From a checkpoint of a small transformer trained on Wikipedia.
Training: a variant of Muon for these matrices, 408M tokens, 6229 steps.
Each number is 50 + 12 x the weight over its row's rms, rounded and kept within 0 to 99. Layers, rows and columns count from 0. The size before them is the row's rms in percent of the matrix's.

# up: layer 5 MLP up, 640x160, rms 0.189, rows 601-639, columns 0-79
# down: layer 5 MLP down (transposed), 640x160, rms 0.137, rows 601-639, columns 0-79
up601 101:67 76 56 66 53 38 46 55 35 43 69 70 53 62 56 16 53 55 67 57 55 46 48 48 42 45 59 66 49 58 64 68 44 62 69 63 61 80 27 75 45 64 38 42 69 77 52 43 35 46 38 45 37 38 66 59 52 50 52 50 47 49 51 66 70 56 45 46 43 44 58 56 47 55 63 56 43 54 51 69
down601 103:50 50 50 53 35 57 51 74 47 54 46 57 50 47 49 82 54 30 37 53 67 36 44 66 53 71 40 66 61 43 63 58 51 53 41 37 53 49 71 39 45 27 60 54 41 55 48 50 69 36 65 61 42 68 39 42 51 59 42 38 46 49 54 45 68 37 48 52 70 67 41 29 75 48 53 44 33 26 48 45
up602 102:61 39 54 46 54 52 63 64 40 40 38 39 51 48 38 27 55 64 40 57 55 39 45 32 69 47 60 36 56 43 44 36 42 52 36 67 52 51 53 20 41 55 50 45 57 27 43 65 37 58 65 65 50 12 53 44 68 47 49 66 30 54 69 90 37 51 66 49 59 60 59 36 46 53 33 30 44 51 51 29
down602 102:52 62 56 52 51 43 48 43 52 69 37 48 48 54 40 64 50 56 60 64 33 69 48 57 39 55 57 60 74 54 49 61 63 45 54 45 37 47 30 61 65 50 53 57 49 58 43 53 33 31 36 51 70 80 41 45 43 51 58 47 56 60 28 35 57 60 44 54 60 42 66 73 76 65 46 58 25 44 71 61
up603 101:46 37 66 44 61 51 45 59 51 62 68 48 29 54 45 69 56 46 60 66 56 47 49 62 65 48 41 47 48 26 51 40 43 53 55 46 64 57 38 50 65 64 42 49 53 45 52 39 61 47 51 65 46 71 63 27 31 65 72 26 48 32 61 46 35 52 65 52 61 54 47 50 39 59 45 59 39 65 48 55
down603 103:36 47 33 46 57 50 59 68 37 57 34 31 31 22 56 49 55 45 45 42 32 52 51 48 63 27 58 48 47 46 38 81 54 52 61 57 48 47 57 52 58 65 37 41 49 56 54 44 35 43 37 53 54 39 57 42 28 46 41 43 48 79 37 54 55 62 43 55 42 44 57 51 56 39 30 61 57 39 60 24
up604 104:31 54 58 46 45 45 39 44 33 50 59 32 40 44 68 48 40 38 54 52 62 66 55 42 61 43 52 59 46 35 39 49 58 43 72 67 48 48 63 63 49 54 54 57 70 64 52 36 43 47 48 42 43 43 57 57 18 29 29 48 49 66 38 50 58 44 46 51 59 48 64 48 58 49 42 53 41 27 67 57
down604 087:28 80 54 52 60 21 32 56 31 60 39 39 58 53 33 42 54 47 57 63 42 59 59 41 47 49 41 47 55 39 36 57 44 56 32 47 68 45 45 35 47 79 44 41 32 49 63 55 41 40 46 62 44 51 59 40 54 54 50 56 56 62 56 37 31 42 38 72 66 47 35 36 47 57 62 52 47 57 37 70
up605 106:41 49 53 39 44 45 71 42 53 49 56 29 66 31 36 65 45 37 55 60 52 55 56 45 50 50 61 48 53 62 42 61 54 48 51 59 66 45 45 42 24 48 36 54 62 36 36 58 54 43 48 56 47 51 50 54 24 56 58 50 16 37 43 51 51 62 57 44 33 60 51 62 66 56 32 66 36 64 47 46
down605 099:54 35 38 48 56 28 58 38 26 57 43 37 46 61 66 45 47 61 34 52 58 50 51 34 55 65 40 66 50 31 32 24 53 53 29 55 52 27 52 44 50 50 29 55 25 46 21 41 40 36 59 46 64 57 59 49 51 52 24 48 39 64 39 58 44 24 56 45 41 38 44 42 63 42 58 49 30 47 33 42
up606 100:55 58 62 57 47 57 31 57 49 59 35 57 68 60 36 52 68 47 48 75 67 50 50 35 36 61 56 47 75 42 70 65 54 71 59 34 43 37 52 60 43 52 54 60 82 67 57 54 48 80 72 54 42 55 24 47 65 58 43 29 64 50 31 44 52 55 53 41 57 47 60 49 48 37 48 57 42 48 55 76
down606 102:45 68 48 51 65 23 48 45 74 52 48 68 44 47 58 48 38 30 52 44 50 59 66 62 29 58 46 46 65 34 48 57 56 60 49 33 38 61 29 51 45 57 41 39 32 41 69 42 33 54 46 68 32 73 31 52 36 52 42 54 45 56 69 24 54 41 67 57 50 39 56 61 26 55 39 38 37 56 49 52
up607 107:52 40 51 41 63 60 40 59 68 67 66 48 58 41 43 55 34 29 48 39 64 66 39 57 51 66 40 44 49 47 80 42 43 51 59 39 52 46 75 44 78 68 57 53 73 65 42 39 62 45 60 71 28 30 54 55 44 47 57 43 56 55 59 44 74 49 42 64 57 62 62 35 39 51 69 68 57 60 68 50
down607 101:58 66 40 50 18 50 65 42 53 86 41 64 35 39 63 79 55 41 67 45 51 53 67 18 56 49 39 52 61 44 45 69 50 52 60 43 64 42 54 40 29 58 54 70 45 51 51 66 70 42 40 53 61 38 37 45 51 53 59 42 55 52 54 50 59 41 43 52 64 25 55 52 68 42 39 56 53 44 43 48
up608 102:61 32 55 55 73 61 46 51 42 46 42 60 66 44 36 38 67 43 49 55 70 69 63 46 32 36 31 60 65 54 51 50 51 45 38 41 42 51 65 49 38 51 45 48 50 47 49 39 50 58 69 68 48 38 44 42 45 46 46 59 63 53 51 38 59 60 41 63 55 59 46 62 52 58 60 69 53 65 50 73
down608 097:47 43 53 35 39 47 41 45 72 48 51 66 56 42 49 59 36 61 38 39 49 37 50 47 55 47 36 52 40 67 51 69 48 84 52 57 45 63 47 67 50 51 47 55 34 43 56 53 56 24 42 30 70 50 51 62 52 41 53 48 51 53 54 64 55 60 49 38 55 38 50 56 25 54 47 59 51 60 41 68
up609 090:49 68 33 58 49 52 50 69 52 50 55 70 38 56 41 49 54 44 42 56 46 70 37 39 59 47 41 37 51 63 67 51 51 41 40 42 30 58 52 74 62 59 63 38 36 44 59 46 51 47 13 51 44 61 60 44 58 48 52 25 60 47 40 61 33 32 54 51 50 53 52 29 48 65 42 36 44 51 42 38
down609 112:55 31 61 47 49 32 51 20 60 49 55 45 61 60 64 56 52 55 51 59 54 40 61 34 46 59 53 61 53 50 49 40 54 53 66 58 51 36 49 49 48 36 18 65 55 32 74 64 69 63 58 42 40 34 41 62 43 67 35 73 52 53 55 58 61 69 28 44 32 45 32 50 49 42 51 64 64 59 49 55
up610 100:72 51 51 51 43 63 60 57 22 49 60 50 53 48 46 36 73 50 38 44 41 63 34 53 39 67 74 50 38 44 45 33 50 55 65 34 62 82 58 46 38 58 39 63 63 34 39 38 47 41 57 38 50 70 55 62 23 43 41 49 62 45 53 40 74 59 37 56 48 22 50 49 49 36 39 68 51 42 42 53
down610 103:50 41 39 38 58 53 30 30 56 37 65 35 39 30 47 83 42 60 65 44 47 58 54 39 58 56 46 34 56 60 60 42 59 56 46 58 49 50 55 60 49 38 43 49 42 47 63 44 55 65 70 26 39 62 40 29 71 70 64 45 40 56 38 72 33 61 49 54 52 58 32 44 43 45 68 53 46 32 70 59
up611 096:72 60 54 55 68 57 62 53 50 56 59 39 72 56 39 69 28 46 44 44 41 36 24 39 57 69 46 50 48 59 35 53 40 38 52 53 53 30 46 41 41 44 56 44 44 55 29 63 51 56 47 38 60 45 35 44 37 61 47 78 65 55 68 57 47 65 62 47 45 33 45 34 46 48 58 67 57 36 77 57
down611 092:50 73 54 69 62 56 33 43 59 38 36 69 42 40 54 43 50 43 54 84 70 42 36 39 49 40 33 53 51 53 49 68 35 56 38 52 56 43 25 43 33 49 37 68 49 48 56 57 37 64 34 57 16 74 43 57 51 53 58 57 47 31 73 57 40 36 48 48 71 49 38 63 70 58 49 50 46 42 41 48
up612 101:54 60 55 45 61 50 57 55 52 53 47 34 47 43 54 68 32 54 38 46 32 65 70 56 42 64 36 36 78 43 71 54 32 59 46 69 81 36 56 54 50 62 32 52 46 48 24 47 53 64 67 22 41 47 53 46 54 53 39 49 70 50 53 53 43 65 38 52 45 58 74 44 54 42 47 61 50 59 49 55
down612 110:61 58 52 46 60 62 38 59 36 46 40 63 53 49 47 67 65 67 53 29 58 39 49 68 50 60 44 79 55 39 46 46 57 40 56 42 63 37 34 54 44 39 56 43 35 45 51 48 41 52 54 42 36 31 61 41 62 41 62 57 64 40 59 57 33 31 38 38 69 47 55 73 57 47 48 62 41 34 15 50
up613 105:55 20 47 47 58 59 63 52 49 63 60 32 57 45 36 58 50 48 52 44 61 33 42 25 58 26 56 53 33 55 20 41 72 54 58 45 42 54 49 41 57 58 65 38 55 46 47 48 44 65 39 47 44 54 40 37 56 54 56 68 67 52 62 59 44 35 77 58 46 54 65 49 59 76 69 58 46 33 54 51
down613 104:56 45 53 50 52 45 55 35 71 50 53 61 55 53 40 57 61 55 46 62 35 64 68 47 45 52 31 39 63 35 59 56 62 68 53 49 60 68 60 63 52 49 29 42 80 30 30 46 53 41 43 29 56 76 65 61 47 53 52 48 48 60 50 48 49 39 28 32 61 42 43 47 59 55 36 60 43 49 44 55
up614 104:59 54 76 36 57 50 63 49 48 59 38 63 53 38 51 58 51 60 71 60 46 79 44 68 42 33 44 62 63 36 47 54 70 34 48 51 62 51 64 63 60 51 87 49 47 51 59 67 64 24 61 48 61 48 53 42 29 46 54 47 65 60 46 44 30 56 70 75 29 40 49 44 62 69 52 71 56 41 54 54
down614 094:61 20 41 53 42 42 33 44 55 32 44 48 35 43 50 43 65 48 34 65 49 62 54 62 62 63 54 45 55 54 59 48 53 69 56 50 49 41 59 58 34 68 37 34 40 36 43 31 36 43 54 32 47 47 45 43 24 63 72 54 43 79 37 51 69 62 49 43 46 53 41 24 20 51 46 39 67 51 28 39
up615 103:56 54 63 50 50 36 44 52 43 30 67 43 65 54 36 44 43 55 45 59 45 36 66 55 46 54 49 59 50 50 66 57 43 53 44 38 43 56 32 65 40 36 61 66 55 57 44 45 63 56 66 35 26 50 40 35 50 53 45 58 58 49 38 60 50 69 51 72 44 44 50 58 59 50 49 46 51 43 44 65
down615 099:28 62 49 43 67 64 56 45 64 71 44 61 69 79 37 54 63 55 47 48 34 46 51 63 47 18 53 67 46 33 52 64 71 32 50 67 45 39 53 53 55 53 42 71 56 42 57 39 49 50 23 78 63 33 50 57 71 57 46 47 57 45 72 58 44 52 57 42 46 61 44 53 34 45 59 61 67 54 43 23
up616 100:33 57 63 60 22 65 63 42 56 44 49 66 53 28 55 47 46 74 45 35 47 57 68 31 55 38 44 58 47 32 46 46 62 49 51 40 51 48 56 56 31 38 63 55 51 52 42 43 39 31 42 33 55 47 53 49 57 55 64 51 52 51 35 45 51 53 47 65 34 59 54 55 54 48 31 61 54 40 49 46
down616 090:70 64 31 62 64 30 57 28 66 37 28 38 50 75 45 64 32 38 42 36 62 63 41 53 50 67 49 65 22 61 57 40 47 58 55 40 39 41 69 59 50 53 49 35 53 53 48 52 51 61 32 34 64 25 38 53 48 60 52 49 41 37 52 59 58 65 43 45 94 42 45 58 50 40 50 54 43 42 47 64
up617 106:52 60 25 57 17 59 56 49 62 45 56 47 68 52 47 34 53 62 59 53 67 76 40 41 72 53 56 59 43 57 48 45 40 41 31 43 58 34 34 31 44 48 39 66 59 51 36 59 53 55 60 46 64 65 55 53 27 60 39 40 60 54 51 48 45 44 70 46 43 51 45 37 52 66 59 66 24 67 39 54
down617 093:47 55 62 51 65 42 55 51 49 63 50 35 52 41 47 42 62 40 59 48 48 65 55 43 34 52 44 75 60 27 54 67 52 48 48 64 15 70 37 58 63 60 43 21 39 49 47 51 54 29 56 46 46 53 41 65 45 33 66 43 60 36 52 57 31 45 56 34 39 33 76 52 63 61 42 47 42 31 37 49
up618 111:40 66 30 29 63 77 40 48 65 32 49 56 60 55 49 46 37 34 49 56 36 68 53 46 74 40 64 45 40 44 44 52 47 50 55 51 38 42 57 74 51 41 39 70 46 56 51 56 33 36 44 53 35 56 42 37 35 45 70 53 35 38 56 50 42 70 44 54 35 65 51 51 40 43 40 41 37 45 61 45
down618 106:50 41 34 58 70 37 40 55 56 62 54 42 46 48 46 60 33 56 40 49 46 69 39 49 55 52 60 48 56 59 61 75 57 70 53 37 45 46 51 18 57 72 31 53 34 75 56 45 49 47 43 62 48 48 58 46 47 32 48 54 56 64 53 40 60 61 47 51 42 30 47 42 67 47 59 28 72 28 49 61
up619 102:29 49 76 38 62 66 42 35 46 49 38 53 70 42 49 64 65 51 52 25 70 33 38 55 60 42 47 50 38 37 65 47 65 39 46 44 18 44 45 46 47 45 46 42 50 36 49 48 42 54 47 58 46 65 45 38 39 33 51 40 39 48 43 58 55 65 36 45 75 48 40 54 52 43 56 49 64 40 51 46
down619 087:41 58 51 44 63 41 47 84 34 49 55 55 56 35 38 41 39 49 48 54 42 62 35 42 49 43 63 57 43 36 41 46 49 44 35 42 54 50 51 60 67 39 34 44 59 23 64 40 34 56 30 53 66 47 47 55 48 43 45 46 64 50 59 59 36 38 31 35 50 49 45 59 67 37 47 26 57 41 76 36
up620 096:49 72 42 38 53 38 43 73 51 38 43 51 52 38 57 54 30 54 31 61 61 60 57 30 49 45 64 44 42 42 57 60 56 47 46 63 38 50 33 42 64 43 44 70 70 53 52 48 67 20 35 45 62 69 43 55 46 35 59 59 73 31 68 46 68 50 44 45 41 43 50 49 77 44 41 63 70 54 65 44
down620 105:67 48 38 56 56 52 49 54 43 69 41 63 34 62 56 39 33 60 51 56 51 42 40 64 37 54 23 34 60 42 26 59 51 53 32 51 32 73 38 53 48 44 61 41 39 44 39 74 52 57 24 57 32 56 61 57 66 47 30 45 36 60 55 32 39 46 42 29 64 56 22 56 51 54 42 42 56 26 34 51
up621 101:50 30 44 44 53 45 45 51 55 38 87 45 55 55 39 46 49 67 54 66 56 47 47 24 51 20 35 63 53 50 58 50 46 72 34 63 49 64 48 60 43 42 40 48 38 50 49 58 48 60 82 64 60 52 47 48 54 46 62 38 45 36 47 44 50 68 44 24 65 34 50 53 71 72 68 47 69 82 42 55
down621 095:55 64 50 53 55 61 63 44 42 34 55 70 61 32 55 54 68 38 27 39 32 33 64 50 48 46 59 52 43 42 40 57 52 30 62 48 48 34 49 61 46 47 37 45 53 53 58 50 43 49 62 33 55 60 36 42 69 44 48 51 58 49 68 33 39 54 58 69 42 51 69 49 43 39 16 35 46 44 67 50
up622 091:50 69 44 42 67 59 41 38 55 71 46 35 62 45 51 66 46 66 61 54 57 42 51 42 46 51 55 47 34 35 59 33 35 57 41 74 39 45 39 46 70 53 58 60 67 41 47 44 68 50 61 63 62 46 35 38 43 57 69 40 48 45 53 77 54 65 77 57 66 55 48 67 41 70 49 49 35 41 42 46
down622 091:65 44 29 63 59 51 48 49 50 50 41 59 63 59 50 48 44 54 30 17 50 51 55 47 58 58 49 62 49 47 29 47 45 57 41 40 43 64 54 63 65 55 24 48 18 44 49 55 69 28 69 68 53 52 55 26 32 60 39 33 54 52 31 30 69 53 36 61 35 45 74 59 48 19 56 49 28 30 39 63
up623 101:42 36 47 59 62 50 65 61 47 45 52 41 59 60 47 24 53 38 40 57 44 52 39 77 38 24 60 24 51 39 62 35 46 32 64 44 31 41 33 43 63 50 62 43 55 67 31 42 61 52 46 34 56 51 56 40 53 72 48 48 58 62 60 43 50 50 39 50 69 50 77 62 40 66 77 66 59 60 58 62
down623 102:57 55 49 55 54 34 45 46 40 41 51 41 55 25 61 56 65 55 45 34 47 65 27 41 30 43 46 31 77 60 61 63 45 67 32 50 65 53 47 53 48 58 61 55 35 73 64 29 49 48 39 55 40 74 35 71 39 55 59 78 39 45 51 17 34 61 28 52 60 59 37 51 57 35 45 57 52 34 34 48
up624 095:65 66 38 53 38 57 46 32 50 45 46 49 61 59 57 52 46 49 48 50 24 46 59 42 50 46 45 71 61 40 53 69 28 51 60 44 62 36 36 43 25 38 57 35 75 64 43 49 54 38 69 30 34 26 45 55 59 65 33 43 66 56 40 57 32 62 43 45 34 30 52 49 45 44 71 64 56 67 56 50
down624 093:40 49 60 42 67 62 38 77 50 45 52 37 32 49 44 40 61 64 67 49 53 31 45 51 61 43 48 49 49 50 45 46 49 45 68 50 54 59 31 34 69 22 57 61 20 53 26 58 42 35 54 54 82 50 39 67 69 41 91 50 43 52 74 37 40 49 57 35 37 36 55 54 47 39 47 46 45 43 35 47
up625 105:50 34 79 62 51 55 60 55 47 48 64 60 41 51 46 49 75 39 63 67 69 45 48 38 45 47 35 39 66 74 46 52 35 36 48 45 55 50 51 71 46 65 49 46 48 60 52 51 70 45 51 48 53 40 43 61 38 56 54 43 53 41 60 49 55 56 72 72 73 60 68 77 56 50 51 48 65 63 81 52
down625 104:52 66 67 46 57 31 61 60 62 44 40 50 42 36 44 40 28 52 34 53 69 41 67 48 49 54 42 40 65 47 34 24 42 29 37 47 54 32 60 52 43 50 66 46 59 41 42 61 49 42 26 35 49 76 28 76 66 18 35 40 47 48 51 59 40 64 46 45 40 41 66 44 43 32 55 54 62 51 49 32
up626 098:42 49 61 59 53 32 50 48 25 42 37 59 50 71 29 57 64 34 53 46 41 51 66 43 48 54 34 53 71 49 39 63 41 55 60 24 48 57 58 44 53 27 52 55 50 51 60 58 43 44 45 44 48 68 47 65 65 58 66 31 45 48 22 62 58 48 52 53 43 23 62 51 62 70 27 43 63 46 60 23
down626 103:43 49 37 37 58 66 41 35 56 38 57 31 52 73 59 45 49 18 42 56 86 28 38 35 59 46 51 50 50 64 40 42 45 58 63 66 30 54 33 44 50 39 51 43 52 43 41 68 73 75 56 42 63 38 56 43 43 45 37 41 50 40 56 50 59 46 52 40 41 66 11 48 61 55 54 58 45 56 53 46
up627 104:61 56 45 54 58 73 29 41 36 51 31 50 67 49 56 49 65 45 46 43 54 64 64 32 72 36 46 61 58 55 24 51 54 60 42 63 50 47 26 55 50 44 48 36 51 64 52 58 54 45 43 50 45 41 46 44 37 65 54 38 64 27 52 35 48 43 40 41 66 55 46 64 46 59 49 48 39 56 54 78
down627 114:60 58 67 62 60 61 51 60 46 46 44 63 51 21 44 56 50 58 68 36 48 36 62 73 63 70 49 41 51 49 47 68 25 51 62 51 65 58 63 69 33 62 49 54 66 48 69 66 47 62 42 57 24 41 49 32 42 39 55 58 36 48 41 48 80 35 53 37 48 51 66 61 56 44 64 44 55 44 47 53
up628 088:52 52 66 37 44 40 44 27 45 48 60 55 49 55 26 63 76 62 55 66 42 23 48 35 45 72 40 56 60 64 50 41 58 32 43 43 57 74 31 53 62 41 46 74 50 49 60 44 53 39 63 44 73 46 46 45 57 54 57 42 69 57 47 49 35 33 68 62 45 43 68 46 53 50 43 49 59 64 56 46
down628 082:52 22 45 49 55 55 40 41 44 61 39 44 44 66 57 76 66 60 40 69 52 49 48 60 50 49 62 58 60 52 37 52 53 50 33 51 57 44 43 62 47 48 57 49 53 40 44 51 32 58 49 48 60 45 57 49 50 84 41 55 40 61 56 56 53 47 59 70 43 62 39 60 58 36 48 45 51 51 36 34
up629 104:57 55 42 35 43 61 40 45 52 51 50 50 32 61 64 47 42 48 40 61 32 64 61 57 31 56 57 45 43 42 83 45 64 52 63 51 56 57 64 48 56 63 71 66 38 37 46 37 47 82 63 54 41 43 53 50 46 50 35 20 40 31 19 51 46 40 71 58 58 38 55 59 52 62 47 61 62 56 55 45
down629 097:79 41 51 73 49 43 48 65 47 59 61 50 45 42 44 59 32 41 40 28 57 60 41 49 52 31 62 62 33 47 63 52 76 38 56 58 59 45 44 63 48 45 56 54 58 41 40 48 37 49 54 20 63 51 41 51 48 34 55 54 46 38 61 70 57 48 39 36 50 54 47 34 53 54 42 79 41 37 41 53
up630 097:47 53 64 36 39 36 61 47 44 50 43 42 52 47 47 62 42 46 37 42 19 34 46 73 51 48 28 38 55 53 57 53 60 74 56 42 44 50 70 58 64 51 40 35 57 51 75 58 60 43 70 70 46 61 50 51 64 48 48 56 57 61 24 45 53 53 42 66 60 59 66 73 40 53 60 58 46 65 59 56
down630 091:36 52 54 54 46 74 65 42 67 42 67 55 65 49 44 50 37 51 75 58 43 51 54 50 50 45 58 64 59 53 69 48 35 53 65 40 68 71 39 58 47 28 40 48 45 51 40 48 53 33 57 64 30 35 49 58 61 50 49 66 34 35 65 41 43 51 37 34 46 52 54 63 50 58 39 64 35 44 40 31
up631 105:57 56 55 62 45 42 33 43 42 33 66 64 41 49 53 28 44 59 73 52 45 50 71 51 56 54 53 32 44 49 38 53 53 63 64 65 55 80 26 49 62 82 63 54 53 56 50 50 39 63 56 33 41 64 48 53 56 50 56 51 52 60 66 73 47 46 82 61 30 44 63 53 53 60 56 60 48 37 19 61
down631 092:12 60 58 54 61 62 73 57 60 47 48 37 41 57 64 61 60 50 61 61 59 43 49 44 56 32 67 48 41 49 53 42 49 60 28 37 61 67 49 55 51 52 38 53 37 43 50 54 38 60 64 40 57 40 57 63 75 59 28 64 39 65 54 40 50 68 68 51 42 58 41 78 35 53 53 32 39 59 70 35
up632 100:50 44 43 42 33 58 35 43 35 65 33 62 52 62 46 60 52 38 47 41 23 55 22 61 43 61 64 58 56 60 46 70 46 60 30 29 57 80 60 49 55 51 43 27 64 34 48 44 46 46 55 29 49 32 37 55 40 71 48 34 49 45 32 46 52 63 38 52 52 43 64 56 39 51 49 59 54 40 57 46
down632 097:46 36 29 36 45 72 63 55 50 49 57 55 38 30 42 51 31 71 53 57 29 67 59 51 45 43 59 46 56 52 28 41 72 51 49 36 57 40 53 61 30 62 74 48 32 55 57 60 47 30 65 51 43 32 42 62 46 25 49 58 44 36 50 52 39 61 63 50 52 49 57 50 66 50 51 44 63 53 73 69
up633 101:43 43 40 57 45 37 80 57 72 45 64 72 53 40 38 40 50 57 61 35 47 41 46 47 64 48 51 41 57 53 57 48 50 57 58 74 40 40 54 41 40 67 49 58 34 51 59 58 42 52 49 33 52 42 74 52 77 36 43 68 60 58 31 35 74 35 49 53 37 69 57 65 28 53 47 51 50 51 31 62
down633 113:67 40 37 43 54 57 52 25 46 40 53 53 56 31 40 50 56 59 53 40 49 47 40 57 50 50 53 61 34 61 62 37 46 42 50 32 40 67 37 35 38 62 45 52 33 51 57 61 28 38 39 48 28 47 57 69 23 44 60 60 39 55 57 51 43 50 42 67 25 42 56 31 41 34 19 49 50 51 57 58
up634 098:38 56 59 43 49 47 71 55 54 48 63 42 51 43 43 62 62 45 55 32 30 59 47 55 24 48 66 44 46 72 59 72 59 42 38 25 39 38 71 76 73 33 43 52 66 53 64 52 58 42 27 68 40 51 21 43 56 22 60 59 50 48 34 50 54 60 31 63 63 66 64 51 38 44 50 47 31 45 38 32
down634 099:56 35 31 50 52 44 68 39 54 39 49 57 40 62 48 54 36 42 55 64 60 54 67 53 52 55 68 51 38 45 42 65 63 56 58 29 84 35 25 51 55 64 43 44 62 60 54 27 40 56 80 38 49 44 47 23 77 55 41 34 47 51 59 44 44 49 66 62 75 39 46 34 46 35 47 38 53 73 52 31
up635 096:55 38 64 45 72 48 45 64 47 56 44 47 48 84 59 55 52 65 27 39 45 48 36 25 43 52 58 40 61 32 47 47 57 53 45 70 23 66 38 63 80 45 48 65 48 23 56 58 51 74 52 60 63 34 48 46 54 47 62 43 55 42 42 51 74 52 48 28 53 55 65 57 60 62 36 56 60 42 43 42
down635 102:65 45 42 71 37 59 42 34 32 57 48 57 37 23 44 65 40 43 71 40 44 72 45 46 53 33 72 67 44 53 55 53 40 43 77 58 46 35 46 55 59 66 50 27 61 67 53 49 49 51 25 39 55 57 47 37 43 32 52 48 34 56 40 47 39 43 47 51 45 58 52 43 48 44 64 62 61 61 62 49
up636 099:52 31 58 55 56 54 72 71 59 62 69 29 30 65 58 38 45 51 64 42 47 61 32 53 44 68 52 46 61 60 46 59 28 53 52 39 38 64 54 63 45 34 38 61 53 50 58 64 52 55 47 70 46 43 55 49 52 38 62 46 63 64 47 56 57 58 70 62 66 55 37 43 40 54 61 33 44 57 50 54
down636 092:52 38 56 63 44 60 42 59 47 58 51 39 59 53 78 58 51 48 54 62 44 53 40 61 54 48 54 71 43 46 51 49 81 45 39 56 54 45 64 74 71 50 34 59 43 31 46 46 64 30 48 39 65 40 57 43 38 56 65 43 69 39 50 67 61 46 59 52 52 45 57 23 60 46 54 73 71 39 25 55
up637 100:40 51 60 32 34 55 37 59 56 43 64 24 33 59 14 43 53 62 66 47 49 51 65 62 49 44 24 32 53 30 34 41 51 42 33 57 49 58 60 50 56 58 31 51 67 43 35 69 58 55 66 53 59 53 59 59 30 34 61 60 66 48 62 50 59 41 41 45 49 53 48 54 53 59 53 31 44 60 16 60
down637 106:41 62 34 38 53 51 59 54 49 50 29 42 51 35 64 51 38 38 38 53 51 27 17 55 61 56 38 54 35 77 43 42 36 40 39 44 36 51 54 65 57 39 55 49 59 63 25 51 41 71 44 78 43 44 53 55 68 37 43 49 38 35 46 63 51 42 52 58 69 55 38 41 37 64 65 47 90 25 37 39
up638 101:60 65 49 27 71 49 60 40 34 51 39 36 48 53 38 58 39 54 66 26 57 60 71 46 40 63 50 62 46 64 47 66 21 46 34 64 48 46 61 31 50 55 79 78 54 41 48 53 50 54 42 43 33 48 64 67 40 58 54 53 49 45 35 57 63 61 35 72 62 51 64 45 43 52 37 69 55 58 39 66
down638 102:72 64 61 52 46 61 61 48 49 43 45 22 39 51 42 56 54 50 45 41 46 43 47 50 53 45 41 39 53 33 43 33 67 48 34 54 46 51 56 51 33 47 52 56 39 43 66 46 48 56 26 19 44 47 55 41 70 47 58 20 41 73 29 34 50 37 59 35 30 59 45 31 53 49 26 36 52 51 53 41
up639 102:57 51 42 56 37 52 69 58 58 46 33 54 51 58 59 65 66 65 62 55 57 59 68 41 47 40 71 52 50 72 49 41 50 54 34 44 62 50 45 59 51 33 47 74 52 45 57 45 54 09 44 46 74 50 34 32 35 60 56 43 69 60 53 47 56 51 50 44 46 39 44 74 48 47 50 61 69 62 57 50
down639 094:50 60 55 50 49 39 47 56 29 50 65 54 60 43 59 42 57 50 56 45 48 43 46 44 47 55 28 63 55 57 39 54 25 64 64 34 50 55 55 57 19 33 51 21 31 42 55 74 49 58 45 53 43 52 55 47 50 12 44 38 18 60 36 57 71 47 68 64 57 60 67 50 33 26 46 32 49 58 63 38